Weights of a small transformer language model: 12 layers, MLP 3072 tanh GELU.
Each number is 50 + 10 x the weight over its row's rms, rounded and kept within 0 to 99. Layers, rows and columns count from 0. The size before them is the row's rms in percent of the matrix's.

# down: layer 4 MLP down (transposed), 3072x768, rms 0.0697, rows 1648-1700, columns 512-575
# up: layer 4 MLP up, 3072x768, rms 0.133, rows 1649-1700, columns 512-575
down1648 091:54 38 54 43 55 61 54 38 52 64 33 37 54 33 51 30 30 46 52 53 45 41 55 64 36 44 54 44 62 50 61 19 48 51 47 43 40 48 75 50 61 50 50 63 42 64 62 44 39 70 64 39 51 57 37 39 42 56 41 54 56 57 34 49
up1649 094:43 55 52 56 65 52 47 38 45 33 41 58 47 31 43 56 65 78 54 55 52 64 43 40 44 33 52 61 61 59 62 62 57 61 43 52 49 51 47 36 54 56 55 41 61 32 41 67 58 48 47 63 54 48 58 43 67 60 51 57 56 33 55 51
down1649 093:70 32 58 55 37 45 56 49 64 53 70 53 56 46 45 44 64 36 37 55 45 51 57 48 58 38 56 51 65 51 50 49 65 45 58 58 48 44 54 34 49 35 39 46 52 64 51 58 35 44 37 36 66 50 56 60 28 45 46 46 46 35 56 56
up1650 099:45 45 53 53 58 50 59 49 57 66 43 65 44 51 49 66 48 45 62 61 36 50 37 49 38 51 72 52 40 52 31 36 49 40 62 44 49 56 56 50 41 45 67 39 56 60 47 51 40 49 19 67 45 48 44 56 48 57 55 45 54 45 45 39
down1650 102:43 39 35 50 32 74 45 52 61 43 36 62 65 42 57 53 56 48 48 55 53 39 42 61 44 54 54 35 59 47 48 45 52 59 64 59 58 42 54 55 50 52 70 32 47 48 67 68 66 53 50 55 47 48 61 68 52 42 52 46 44 58 51 60
up1651 089:60 47 59 53 47 39 70 54 52 52 32 49 54 36 62 51 71 33 59 45 33 59 47 38 45 34 54 53 49 44 51 27 44 40 43 42 60 50 51 50 56 50 57 42 63 59 60 35 55 37 57 45 40 53 30 45 50 53 59 61 55 42 40 50
down1651 096:53 51 39 51 47 57 42 62 58 62 57 54 36 47 49 50 35 58 53 33 74 51 43 55 45 89 53 52 75 54 42 65 44 37 49 71 44 57 51 52 47 38 25 62 42 40 68 53 38 44 56 44 53 42 62 43 54 51 45 39 57 55 60 46
up1652 102:52 39 65 51 39 52 52 54 44 33 61 51 49 50 62 37 60 36 62 44 57 44 46 54 71 42 60 37 36 56 46 42 60 52 48 52 29 56 57 62 54 51 42 65 47 33 56 50 48 45 44 37 46 70 31 54 32 60 63 53 56 68 52 47
down1652 102:74 43 45 66 31 46 54 42 50 44 52 38 49 62 58 65 46 45 64 49 43 38 49 60 53 58 42 55 51 31 51 53 63 31 40 33 51 46 39 65 45 43 65 58 56 42 53 37 50 54 45 63 42 60 40 67 43 68 46 64 45 57 53 53
up1653 103:47 40 44 58 45 44 49 53 54 43 21 41 58 54 42 62 52 58 58 61 38 50 43 49 58 50 69 51 40 55 27 32 48 41 38 55 50 54 35 47 55 57 67 35 45 40 64 63 47 59 45 48 52 31 52 52 45 47 55 41 44 54 62 54
down1653 100:45 44 46 45 45 65 62 48 62 36 48 39 65 50 47 47 49 52 44 54 52 50 38 44 63 58 52 50 44 53 49 38 31 50 33 59 31 54 47 51 75 63 71 44 48 41 44 44 29 52 71 41 44 49 53 55 52 42 52 46 60 42 45 37
up1654 098:59 44 56 42 66 51 42 28 44 40 49 55 61 48 39 48 44 39 49 66 42 56 44 41 48 65 55 31 49 64 44 47 45 57 46 43 66 52 55 45 62 66 29 28 38 33 39 50 47 45 55 53 54 48 45 55 36 60 51 45 58 56 73 39
down1654 092:51 45 50 49 67 29 51 64 46 46 50 66 47 49 59 50 44 41 34 45 38 56 54 47 43 41 57 55 73 65 40 68 42 56 47 53 58 51 54 45 47 52 51 34 38 55 55 64 57 58 42 53 45 54 51 56 30 54 51 35 55 38 60 57
up1655 107:49 35 27 52 58 66 35 58 71 36 63 51 54 66 61 53 40 51 40 40 41 50 37 58 42 54 55 60 32 53 54 47 44 55 52 50 62 50 50 35 52 53 71 48 37 44 60 44 57 26 67 60 50 66 50 65 63 56 41 38 46 42 41 37
down1655 105:35 25 39 50 51 46 41 52 49 57 51 59 56 59 41 53 41 48 55 54 52 49 67 42 36 61 64 36 55 30 37 57 18 50 54 60 64 64 38 61 54 24 53 45 51 54 59 59 46 37 47 58 42 48 36 35 67 52 45 54 58 30 37 32
up1656 089:64 44 66 44 49 54 46 41 46 64 74 36 39 56 54 54 52 49 46 41 41 51 52 51 61 54 42 51 47 39 39 29 63 36 41 48 51 49 48 63 42 30 27 43 36 46 56 72 46 80 49 43 57 44 54 59 54 42 56 46 48 66 47 60
down1656 102:52 31 40 65 47 39 50 44 59 48 43 58 49 54 47 38 54 48 50 49 60 54 43 45 54 46 52 54 52 69 54 55 49 52 58 57 33 37 58 50 56 56 69 63 45 47 58 59 67 51 28 27 49 60 53 42 49 59 42 60 57 46 60 40
up1657 097:53 64 49 50 46 48 60 33 62 40 65 38 48 54 63 50 51 56 60 63 35 59 43 59 26 45 41 48 44 61 41 61 60 78 30 34 56 75 51 54 63 61 44 52 61 52 71 60 50 43 57 39 27 44 49 42 56 57 35 53 35 61 45 47
down1657 095:54 34 63 35 61 43 41 64 60 39 42 44 42 57 43 37 48 36 58 40 52 50 48 38 54 67 39 56 73 46 57 35 57 31 49 52 61 44 48 32 52 47 54 43 46 69 36 55 58 23 56 49 42 48 51 58 44 40 47 50 46 33 59 49
up1658 100:51 38 54 58 52 47 74 56 67 51 53 53 58 38 63 39 41 61 34 42 29 42 71 53 46 52 48 39 54 43 41 50 64 54 39 28 46 47 38 40 57 61 29 46 63 48 58 42 59 57 41 52 49 64 67 63 56 64 44 64 53 44 57 61
down1658 100:62 56 54 50 63 55 61 56 53 46 43 46 49 47 29 64 51 46 46 46 36 43 34 31 63 48 59 51 65 63 57 48 51 69 51 48 53 47 50 50 52 46 64 52 64 65 53 55 50 52 65 42 56 44 37 45 48 44 53 47 53 46 44 27
up1659 097:44 45 60 53 27 52 52 68 48 53 59 40 58 34 55 49 71 47 40 31 57 46 65 63 51 34 42 39 41 54 44 61 47 56 33 57 63 55 48 47 54 64 50 57 35 41 36 56 61 40 40 61 28 54 46 51 66 54 50 60 34 62 58 52
down1659 100:34 56 47 45 51 47 57 64 26 59 52 58 51 41 55 42 40 38 39 60 51 49 49 40 31 58 47 64 64 67 46 52 57 39 60 57 38 44 40 55 50 56 50 48 54 62 39 47 45 46 50 45 44 61 58 49 34 52 22 59 59 61 57 60
up1660 091:68 56 37 56 30 61 60 53 58 45 42 62 50 54 59 36 61 56 53 61 47 36 62 55 55 61 58 47 49 53 37 47 48 37 57 48 38 56 49 52 58 59 52 57 55 57 54 48 50 46 53 60 44 58 71 59 37 49 36 62 73 42 40 35
down1660 087:54 42 48 63 51 45 52 37 56 31 46 52 41 43 51 59 55 56 48 52 56 54 32 52 47 53 44 53 55 43 60 67 66 59 44 46 67 44 40 47 42 55 40 55 54 52 50 47 64 44 33 47 43 47 55 41 59 45 80 39 41 46 71 49
up1661 096:44 67 47 33 50 63 45 55 48 44 50 48 57 52 45 56 28 64 45 44 55 59 44 44 52 49 50 61 53 53 61 45 54 47 52 64 46 46 53 51 30 51 52 41 58 52 48 44 52 61 41 79 54 57 67 60 66 41 45 39 52 46 59 33
down1661 097:50 45 30 58 36 36 41 42 48 39 40 51 46 53 73 59 49 55 53 30 51 31 39 44 60 54 46 51 48 55 67 24 51 49 39 43 55 45 47 49 54 61 47 49 48 74 38 68 50 66 44 37 36 56 40 56 40 50 48 48 38 30 65 38
up1662 102:26 43 57 79 32 59 58 64 52 59 48 53 60 47 50 44 33 46 39 60 52 46 50 39 46 54 46 62 46 59 52 61 46 47 57 49 51 50 53 47 51 53 48 55 65 53 55 46 57 69 36 65 46 50 54 54 57 47 43 45 47 53 54 66
down1662 101:43 67 57 56 39 57 60 52 45 58 51 32 48 39 69 63 41 29 45 60 67 64 50 55 61 55 47 61 58 62 60 36 46 71 55 56 38 69 57 51 48 34 30 43 55 65 52 55 55 53 39 47 38 43 54 41 47 54 45 47 45 41 30 53
up1663 094:52 52 62 43 39 44 44 49 54 42 64 50 47 50 60 50 47 45 60 49 42 55 76 41 36 54 55 64 35 59 62 34 29 48 54 52 40 60 64 53 35 54 57 49 45 54 28 53 51 41 43 59 49 64 49 80 43 65 43 65 57 63 40 62
down1663 094:40 50 52 50 47 54 53 41 38 59 38 54 30 63 48 58 42 63 52 67 60 43 33 46 65 66 39 61 48 60 38 53 62 37 48 38 56 32 34 50 45 42 50 57 39 47 58 51 45 40 49 37 34 63 48 48 48 44 50 48 55 62 52 41
up1664 098:52 43 50 43 66 47 45 74 61 61 56 56 45 32 58 36 41 73 39 53 51 45 42 55 47 39 41 49 56 34 24 51 54 46 53 49 75 54 43 24 61 48 57 47 47 59 49 40 55 57 59 66 69 48 64 39 51 65 53 52 65 35 52 42
down1664 098:72 49 45 49 45 53 50 54 48 55 32 48 43 35 42 54 48 52 64 73 56 64 55 30 64 64 61 58 68 54 47 67 45 54 48 52 64 43 62 42 42 39 55 61 62 53 49 39 37 52 27 48 30 59 47 58 50 56 52 46 55 42 57 67
up1665 107:53 33 45 52 55 41 69 56 42 53 43 71 38 55 49 56 43 66 48 45 55 66 42 29 56 56 52 34 54 53 45 51 53 74 57 60 41 56 61 69 42 52 57 55 53 37 39 62 58 54 57 46 59 59 40 46 48 53 57 29 35 45 54 54
down1665 105:49 61 42 43 54 82 59 27 59 39 60 47 51 33 48 50 55 60 31 62 44 65 35 31 33 69 48 52 35 53 51 55 42 37 54 45 52 46 52 48 55 53 38 50 43 39 56 48 55 55 62 40 39 53 57 38 48 44 65 40 60 45 50 57
up1666 104:59 46 54 44 54 49 47 60 41 61 46 48 45 46 63 51 52 42 60 53 62 51 54 57 73 63 51 49 37 52 48 43 80 51 46 64 49 52 59 46 44 39 63 46 71 44 40 37 40 54 48 60 46 41 57 62 54 60 54 60 62 44 43 52
down1666 104:50 46 54 42 42 58 46 35 53 67 48 52 53 56 50 53 51 54 50 51 57 45 71 49 47 47 41 63 24 51 48 44 44 38 52 66 41 53 49 57 49 63 42 47 48 49 54 53 62 60 40 55 36 40 54 57 40 61 53 51 64 46 52 67
up1667 099:59 36 58 39 72 46 41 64 63 55 45 39 52 37 42 36 46 53 70 57 44 34 72 52 43 48 46 66 55 51 46 59 50 54 37 54 62 52 47 68 49 47 38 35 50 51 45 44 31 43 37 53 39 58 55 53 47 66 55 55 48 39 57 53
down1667 096:53 69 51 29 57 51 50 50 60 49 37 55 48 45 50 69 59 62 44 54 53 55 54 47 72 54 33 55 64 30 80 42 58 42 50 66 48 59 56 67 34 33 45 40 46 51 55 73 42 60 62 43 30 31 51 48 61 63 49 55 58 44 36 53
up1668 099:54 42 47 54 54 73 52 56 39 42 47 33 64 60 44 48 47 26 63 56 54 33 51 43 46 41 45 54 52 54 47 18 32 52 55 40 47 40 73 32 51 41 56 49 43 60 51 47 58 54 53 45 44 57 67 59 24 50 60 28 46 57 55 49
down1668 095:53 50 35 57 49 52 63 51 42 43 59 62 48 55 64 58 55 43 56 44 49 80 63 47 43 57 45 60 45 38 47 61 58 33 37 42 64 57 35 35 57 58 52 65 66 55 51 37 58 48 80 53 50 41 61 40 38 50 49 37 52 44 37 67
up1669 096:55 43 37 50 56 42 55 58 42 46 43 50 59 46 44 49 48 49 43 56 51 49 42 57 32 51 52 49 55 42 63 66 51 37 44 46 52 49 60 62 51 43 65 33 62 45 47 50 34 46 60 47 52 43 54 74 41 45 51 45 58 34 41 54
down1669 092:34 49 22 51 70 51 42 55 44 59 50 46 30 56 55 44 69 59 47 52 58 35 41 49 39 64 48 51 51 77 62 68 50 49 36 46 52 48 47 39 45 68 52 58 54 62 54 76 68 60 40 47 49 64 56 29 58 40 47 47 38 48 64 30
up1670 099:58 53 72 63 35 35 61 57 59 58 55 65 57 54 45 50 30 42 70 41 47 64 72 49 28 60 55 43 64 33 50 56 39 56 72 53 56 44 51 57 52 44 50 65 39 32 46 33 61 45 54 48 49 42 47 56 46 47 53 62 33 48 56 50
down1670 100:51 49 52 33 53 68 47 47 53 43 34 54 59 51 41 58 53 56 51 53 47 36 50 54 48 43 55 63 73 34 55 45 75 56 45 58 48 57 53 47 32 47 56 39 57 51 52 66 47 44 42 47 53 51 66 67 36 49 54 55 46 37 45 59
up1671 106:46 32 47 26 70 41 64 35 33 46 51 56 58 41 49 45 57 48 48 63 56 33 57 51 51 61 50 59 48 37 50 52 53 52 35 62 62 56 32 50 36 39 62 57 64 61 37 58 43 51 60 68 50 55 52 50 52 40 59 52 52 46 53 40
down1671 104:53 27 61 48 53 50 66 43 54 45 31 50 49 58 42 48 39 46 49 43 41 61 44 32 55 46 57 49 55 50 48 50 47 43 57 39 36 49 50 53 53 55 61 75 60 51 55 44 42 54 48 76 43 45 38 42 71 46 51 63 48 48 53 33
up1672 100:47 53 52 39 45 53 56 48 59 47 36 53 62 46 38 52 59 57 54 49 59 54 33 59 44 66 39 72 70 33 40 33 61 62 37 41 49 60 56 56 47 56 62 45 50 59 37 36 35 49 41 45 45 42 50 57 44 45 53 33 58 47 31 58
down1672 098:55 39 38 51 47 32 64 36 60 71 45 52 59 45 40 59 32 66 40 50 53 38 56 48 49 52 64 44 49 59 64 47 68 42 41 58 63 44 50 46 42 64 48 38 63 44 33 55 50 46 40 56 43 51 33 52 35 30 56 45 51 47 54 37
up1673 093:59 58 49 51 52 49 57 73 36 48 59 62 51 37 44 61 47 39 41 44 40 45 57 48 52 59 64 43 59 53 55 46 52 58 63 38 58 42 61 63 35 64 50 51 55 49 42 71 57 49 59 62 49 50 60 36 44 56 43 52 49 41 64 68
down1673 097:44 52 48 47 57 55 39 49 50 49 37 55 34 51 49 59 66 69 41 33 37 67 33 59 43 49 49 56 56 46 47 53 57 57 41 71 37 50 50 50 30 55 44 56 47 47 41 51 35 39 48 43 56 56 50 52 59 45 56 64 51 57 59 48
up1674 108:42 55 40 35 57 52 47 39 57 43 34 57 55 52 45 57 54 64 41 52 70 35 53 56 71 36 56 39 63 58 48 40 45 58 53 39 43 44 51 46 49 55 44 36 60 50 60 35 47 42 38 46 66 58 53 61 56 58 37 44 52 52 51 65
down1674 114:39 52 43 62 49 62 55 23 45 68 52 53 59 31 39 53 52 46 41 59 54 47 55 56 71 48 43 41 52 34 56 62 45 58 58 72 55 62 54 56 43 43 56 49 63 34 56 64 42 51 46 54 33 43 52 56 56 53 43 44 58 41 38 73
up1675 111:40 59 73 35 43 65 45 42 55 71 59 57 44 56 53 50 55 40 43 47 39 23 60 55 50 56 59 55 30 61 38 53 65 60 52 57 65 37 63 18 51 55 41 60 59 53 55 56 43 50 57 35 50 45 54 59 73 45 67 45 50 55 58 40
down1675 110:51 37 35 49 52 45 53 53 48 56 51 50 34 56 65 71 60 28 55 42 33 40 66 55 53 56 50 55 52 54 49 48 50 28 47 38 51 57 44 45 45 54 49 55 49 66 61 47 50 55 64 51 48 50 50 35 62 55 62 45 41 56 45 40
up1676 088:46 75 43 50 44 46 52 42 63 57 53 42 50 58 71 55 44 45 57 54 47 56 71 63 46 48 61 54 63 59 63 49 57 42 71 60 69 55 43 47 31 53 44 58 36 47 63 51 56 54 55 33 52 60 53 49 44 62 46 42 44 52 68 57
down1676 092:50 40 67 48 47 32 60 66 57 41 48 55 47 56 47 41 57 45 45 53 55 59 32 73 53 56 52 49 42 41 57 41 42 66 35 47 37 66 52 48 56 46 53 47 62 64 54 38 42 18 56 45 42 67 61 44 55 53 55 34 36 45 47 44
up1677 103:48 49 51 70 48 47 47 48 48 44 37 49 59 53 32 62 44 51 59 38 58 68 47 46 58 39 73 26 43 54 59 52 54 61 75 68 47 48 61 48 42 54 52 32 49 53 41 41 52 56 51 45 56 59 23 63 49 44 37 58 50 68 32 60
down1677 106:45 48 47 43 54 39 66 59 40 54 43 54 58 41 39 63 48 58 46 50 36 43 55 46 58 53 65 42 36 41 75 48 32 62 58 59 49 73 69 53 55 51 34 40 39 48 52 47 37 44 51 59 52 71 27 55 45 49 67 48 58 58 61 61
up1678 097:44 45 52 56 47 56 52 50 55 54 49 42 51 57 56 37 48 48 54 46 55 44 27 51 64 42 52 56 57 49 55 46 54 30 48 37 49 39 54 49 46 41 62 57 57 69 47 39 42 53 36 30 56 50 51 54 47 66 50 33 54 41 52 53
down1678 100:61 55 31 42 59 57 46 46 62 56 60 42 56 50 47 32 40 50 42 50 50 54 59 42 57 54 24 50 57 38 39 36 59 57 48 37 49 58 30 27 45 64 67 40 41 48 38 53 36 56 56 40 40 63 42 41 56 55 42 46 46 47 64 47
up1679 101:53 36 51 69 50 43 65 47 71 45 37 44 58 38 46 57 62 61 59 46 56 49 43 52 62 37 36 64 64 60 40 36 55 30 46 50 47 52 34 43 64 40 67 48 51 58 52 61 62 36 44 55 65 43 61 60 55 64 50 41 45 57 36 64
down1679 098:74 46 37 40 59 43 57 44 66 59 52 42 47 48 45 69 46 51 43 63 45 77 52 55 48 43 53 38 46 52 50 51 42 44 52 53 58 56 71 63 50 39 47 57 42 48 63 64 53 39 51 45 39 31 43 54 55 21 39 47 58 60 39 42
up1680 102:43 49 58 44 54 49 54 46 52 46 35 45 43 51 61 47 63 47 59 43 62 40 29 59 50 51 49 46 66 60 40 30 55 44 72 55 25 52 55 52 53 49 43 40 35 69 67 34 51 37 52 59 37 60 58 37 41 63 52 47 39 79 54 58
down1680 096:37 61 64 49 45 52 60 29 54 43 55 59 59 64 49 48 48 45 53 49 54 64 48 51 62 45 46 53 49 67 61 26 67 54 47 74 52 47 48 51 51 45 30 38 55 43 61 27 57 34 34 61 53 43 40 48 57 41 62 44 44 58 49 39
up1681 091:50 60 39 49 34 47 41 67 45 60 60 50 43 69 46 43 42 57 57 53 51 50 49 55 51 47 37 70 58 57 55 55 73 63 44 64 53 39 53 20 50 47 46 53 46 45 48 46 62 55 58 60 56 44 60 46 51 35 51 42 51 46 55 59
down1681 092:56 44 71 44 59 64 73 51 44 58 26 45 47 61 43 65 34 50 72 54 51 53 53 35 47 44 48 52 54 39 41 56 55 38 38 47 56 55 50 62 75 49 52 50 64 51 61 52 43 49 42 57 57 50 42 43 57 57 49 43 49 56 46 46
up1682 100:47 58 33 57 47 42 69 66 58 48 51 47 42 40 57 58 61 52 56 41 39 50 42 56 41 57 56 48 67 47 45 45 37 55 48 47 26 60 39 54 53 40 47 29 43 52 45 44 42 68 57 35 59 43 64 57 57 67 49 50 54 34 57 58
down1682 102:63 33 57 54 51 48 47 52 49 47 59 51 55 45 38 25 51 46 53 51 54 38 38 40 40 45 34 54 48 45 53 46 45 47 54 64 69 55 45 40 58 56 44 42 40 38 46 50 34 41 48 44 52 61 38 69 21 45 64 51 63 48 60 62
up1683 096:43 51 52 54 28 57 52 67 39 48 50 65 35 52 54 31 61 27 44 49 43 53 45 41 60 54 41 42 42 57 51 59 18 61 36 62 39 53 60 62 41 44 57 56 36 61 48 52 24 32 60 50 47 52 49 58 64 67 65 48 44 62 60 39
down1683 096:62 49 46 53 39 43 56 60 45 51 24 65 45 55 46 60 39 57 43 51 61 30 43 46 37 56 46 17 47 36 44 52 70 64 39 42 42 47 52 32 54 52 47 45 31 54 48 52 65 44 57 50 54 45 51 50 50 48 40 44 70 44 53 52
up1684 101:51 51 60 47 58 48 58 70 67 35 66 46 64 52 44 44 51 70 65 58 43 57 48 50 60 58 50 51 55 49 40 49 58 57 40 53 44 31 62 29 22 55 66 55 52 71 58 54 56 56 65 49 34 54 47 42 72 59 58 46 48 59 33 39
down1684 093:32 52 50 64 52 59 54 62 44 44 41 51 36 53 62 42 43 45 48 40 46 40 63 38 55 52 56 33 32 40 45 57 34 61 60 59 40 46 44 48 36 58 71 47 41 53 40 52 45 62 49 50 50 46 48 48 38 22 59 55 45 43 44 56
up1685 103:54 56 57 32 48 46 51 52 55 38 39 50 49 50 43 55 46 41 56 41 58 55 56 36 42 33 39 42 48 35 58 48 49 58 27 23 40 44 48 48 64 50 67 76 56 56 53 72 46 59 40 64 46 50 48 47 59 44 49 72 53 42 62 37
down1685 103:53 43 60 54 43 40 50 45 48 58 62 52 44 45 42 59 76 54 50 49 34 46 46 46 48 40 61 53 48 52 59 43 63 57 40 44 51 49 42 63 58 60 33 62 59 49 62 51 44 53 49 57 58 59 49 66 56 31 51 61 76 50 50 50
up1686 097:59 42 50 47 71 47 57 45 40 47 50 68 39 66 39 50 46 51 53 53 35 58 66 37 52 73 66 50 51 48 35 44 57 53 57 49 59 35 52 60 40 40 65 28 66 38 59 59 49 63 42 59 38 25 41 58 67 58 56 59 48 57 54 60
down1686 094:31 48 45 61 43 39 63 49 51 34 66 42 58 55 47 51 48 45 37 55 60 54 70 57 50 57 61 43 44 48 55 43 42 27 52 46 47 47 54 65 59 59 54 67 50 42 55 48 43 59 47 51 68 51 49 42 50 47 33 44 48 59 40 46
up1687 101:61 54 58 47 38 48 51 53 52 39 42 70 34 71 59 57 55 46 31 40 54 52 29 48 59 37 38 41 58 48 49 44 53 57 51 55 54 49 37 26 50 33 48 40 51 43 62 47 53 47 53 61 41 47 52 55 33 50 48 53 61 61 44 51
down1687 102:64 42 47 59 40 66 47 48 44 45 59 56 49 51 53 31 41 36 44 51 46 54 60 53 62 49 45 43 50 58 33 49 39 47 63 51 43 45 46 53 59 51 47 74 49 49 41 55 77 70 53 44 53 65 62 46 46 50 64 57 49 50 47 54
up1688 105:54 62 37 44 53 43 58 61 40 54 59 58 62 44 42 37 45 45 44 43 61 46 55 48 56 72 57 48 44 58 48 40 42 40 71 46 71 52 33 52 57 60 37 52 88 45 59 59 60 64 49 45 38 50 35 42 57 46 20 48 47 36 43 51
down1688 102:41 53 39 61 43 52 49 55 43 54 70 51 45 57 40 53 57 34 60 56 46 59 60 50 61 66 50 45 66 43 30 41 71 21 36 62 58 47 46 52 62 50 58 50 47 44 57 50 64 69 50 54 59 58 43 55 35 59 26 30 47 57 52 63
up1689 102:43 39 40 43 52 58 56 36 54 40 53 37 43 56 45 64 51 64 47 53 55 43 48 47 61 26 45 67 66 45 67 41 52 46 51 58 62 48 60 44 45 61 64 56 56 33 37 36 57 42 51 44 50 53 45 42 43 48 36 50 54 71 46 72
down1689 099:47 48 52 50 60 55 54 53 55 63 45 70 42 52 69 43 48 47 44 61 50 62 53 62 39 46 34 43 41 67 30 39 46 43 57 37 51 51 38 50 44 54 46 52 48 44 64 47 59 55 62 50 58 52 62 54 52 33 53 47 35 37 58 53
up1690 097:34 68 48 44 50 53 54 48 62 52 58 46 41 66 50 27 48 50 55 54 47 45 41 59 57 48 51 44 45 49 62 62 50 61 72 36 47 43 45 40 49 41 44 33 43 33 33 38 44 62 52 38 52 52 48 48 42 42 52 64 54 35 54 66
down1690 094:43 58 59 43 59 53 59 44 41 46 57 44 49 50 49 59 54 38 58 45 42 54 43 41 48 63 50 43 46 62 50 64 43 46 49 42 43 48 64 39 54 50 53 59 35 39 53 34 65 58 46 52 37 45 46 47 47 72 56 41 54 47 56 55
up1691 095:46 38 44 53 49 51 54 46 55 59 58 40 44 48 62 54 44 61 51 59 67 58 44 56 64 75 39 57 52 40 44 50 62 53 59 62 70 41 42 54 55 51 53 40 39 44 36 50 47 41 56 57 52 57 47 50 52 34 50 53 50 44 50 40
down1691 094:53 46 62 59 38 55 29 39 43 29 34 51 43 47 50 51 53 52 50 58 27 50 62 45 33 51 46 48 58 52 66 51 49 55 49 56 54 58 71 32 58 67 41 50 46 56 47 41 42 41 45 49 46 56 56 50 51 55 54 58 33 49 46 77
up1692 096:49 30 43 42 55 59 45 64 43 62 53 62 48 53 59 61 48 45 62 45 49 62 68 53 48 54 59 32 56 44 29 42 62 57 57 43 58 39 57 40 47 27 45 40 68 57 40 61 41 42 51 57 36 43 61 57 54 46 55 61 35 64 78 50
down1692 099:49 70 50 61 59 69 50 50 51 56 73 56 43 40 44 46 41 44 35 49 68 51 58 50 30 35 46 50 52 52 43 58 55 50 43 46 33 36 58 47 46 49 44 64 50 42 63 55 46 50 63 53 45 43 56 47 59 55 66 53 42 58 42 49
up1693 102:49 46 51 56 50 53 65 45 58 42 48 29 44 57 42 50 62 45 41 35 47 63 50 55 58 52 49 54 63 60 53 59 69 34 38 43 54 40 46 66 52 43 41 43 38 52 45 65 53 61 42 53 62 57 45 45 51 50 63 54 45 60 49 41
down1693 114:43 32 34 47 43 17 28 60 77 34 64 36 43 47 42 44 38 52 53 45 40 56 66 60 48 35 66 57 53 54 64 53 53 35 44 43 50 30 60 50 46 63 48 41 41 55 58 51 57 51 39 48 69 43 56 52 49 46 51 44 52 62 51 62
up1694 095:65 60 59 64 42 48 45 64 56 45 48 47 31 49 60 55 37 26 58 61 50 35 59 56 24 58 43 58 42 45 55 47 49 49 53 36 58 39 47 44 63 62 42 57 43 49 46 65 59 33 53 42 46 41 70 52 57 59 63 50 58 63 43 53
down1694 099:60 53 44 64 45 56 65 64 57 63 49 47 31 41 70 44 56 57 37 50 35 47 46 56 55 59 55 65 58 47 64 45 55 41 49 57 64 50 54 23 37 41 46 70 25 46 38 58 40 52 69 58 52 57 43 43 44 62 55 53 50 59 49 59
up1695 095:49 45 50 60 60 65 46 39 62 60 56 51 49 54 55 46 42 55 66 53 45 56 47 41 55 56 65 63 17 52 54 46 66 39 43 55 72 56 32 58 67 56 53 56 47 50 62 60 60 48 50 26 57 27 51 51 50 48 52 52 22 42 46 40
down1695 092:55 59 38 41 52 48 53 65 43 52 38 42 33 55 42 57 67 56 31 52 39 34 50 41 60 48 42 47 48 60 61 62 21 42 67 58 56 35 58 50 52 38 50 55 58 50 51 57 45 45 29 65 37 29 38 41 23 58 48 56 39 45 57 60
up1696 106:42 47 48 61 52 54 36 61 42 50 38 34 65 27 31 40 33 36 32 48 52 34 65 44 26 59 57 59 23 76 27 44 48 43 40 68 58 48 46 57 50 52 49 66 61 63 60 55 44 47 45 56 47 66 50 45 53 57 36 52 46 37 56 60
down1696 106:44 74 43 61 38 52 41 45 54 45 48 33 74 40 61 62 48 57 67 55 58 64 43 58 61 37 36 34 56 47 51 63 39 45 53 65 46 60 48 36 55 35 59 41 54 61 57 53 35 40 55 41 43 58 62 33 40 51 40 45 57 49 64 48
up1697 092:37 40 56 46 46 43 39 53 46 55 53 50 47 27 62 41 55 60 64 51 34 65 50 25 57 33 59 58 61 41 34 50 61 35 40 40 50 48 46 55 58 50 56 39 36 45 47 52 44 42 46 42 65 49 47 31 43 71 61 65 58 68 39 62
down1697 095:54 56 46 57 39 29 66 38 42 26 50 46 54 67 51 56 48 69 59 36 51 38 41 52 55 34 57 61 48 56 57 55 59 49 51 50 51 54 56 46 61 59 36 34 57 47 57 55 45 47 72 64 47 45 64 52 47 40 46 40 51 44 50 36
up1698 096:54 54 62 50 46 53 68 51 46 46 48 46 62 43 30 34 59 62 55 55 44 41 33 50 38 42 40 29 62 50 31 35 46 51 61 59 52 30 60 60 60 44 25 56 38 61 42 47 51 41 52 49 54 32 59 53 62 46 19 43 60 35 47 42
down1698 094:44 60 53 36 58 50 43 35 46 65 50 36 69 49 39 57 48 32 55 38 55 32 39 59 66 62 61 71 56 57 60 50 56 42 43 62 66 55 47 56 54 54 41 52 22 69 50 47 53 38 47 65 45 51 55 40 53 62 55 22 41 54 46 66
up1699 094:52 59 47 52 53 57 36 54 39 40 62 49 51 39 54 44 57 50 48 30 57 40 51 54 53 43 39 37 41 62 34 48 55 58 56 70 56 58 64 61 46 48 42 69 53 58 42 58 57 38 56 50 65 47 67 46 54 44 58 54 66 40 29 51
down1699 098:57 48 34 45 62 45 49 58 52 66 47 38 41 48 54 44 42 63 40 61 59 53 55 52 23 40 64 46 34 55 53 43 31 45 39 57 54 42 41 46 37 43 46 41 72 58 44 52 41 57 48 60 66 61 48 54 44 43 44 34 41 45 66 28
up1700 099:33 48 56 54 55 56 38 68 54 52 57 59 51 58 53 52 55 32 72 47 53 60 40 48 53 72 44 37 53 62 43 35 53 62 63 47 50 48 44 52 56 52 50 43 53 40 57 37 51 29 38 27 42 47 46 55 56 45 45 52 54 49 33 46
down1700 100:48 45 41 49 56 42 73 64 47 62 45 51 41 50 66 36 59 65 65 52 64 42 45 52 39 63 58 52 54 65 51 29 31 67 68 42 49 45 50 54 36 73 48 47 61 49 48 41 36 55 46 55 48 68 44 55 40 66 55 60 58 48 51 43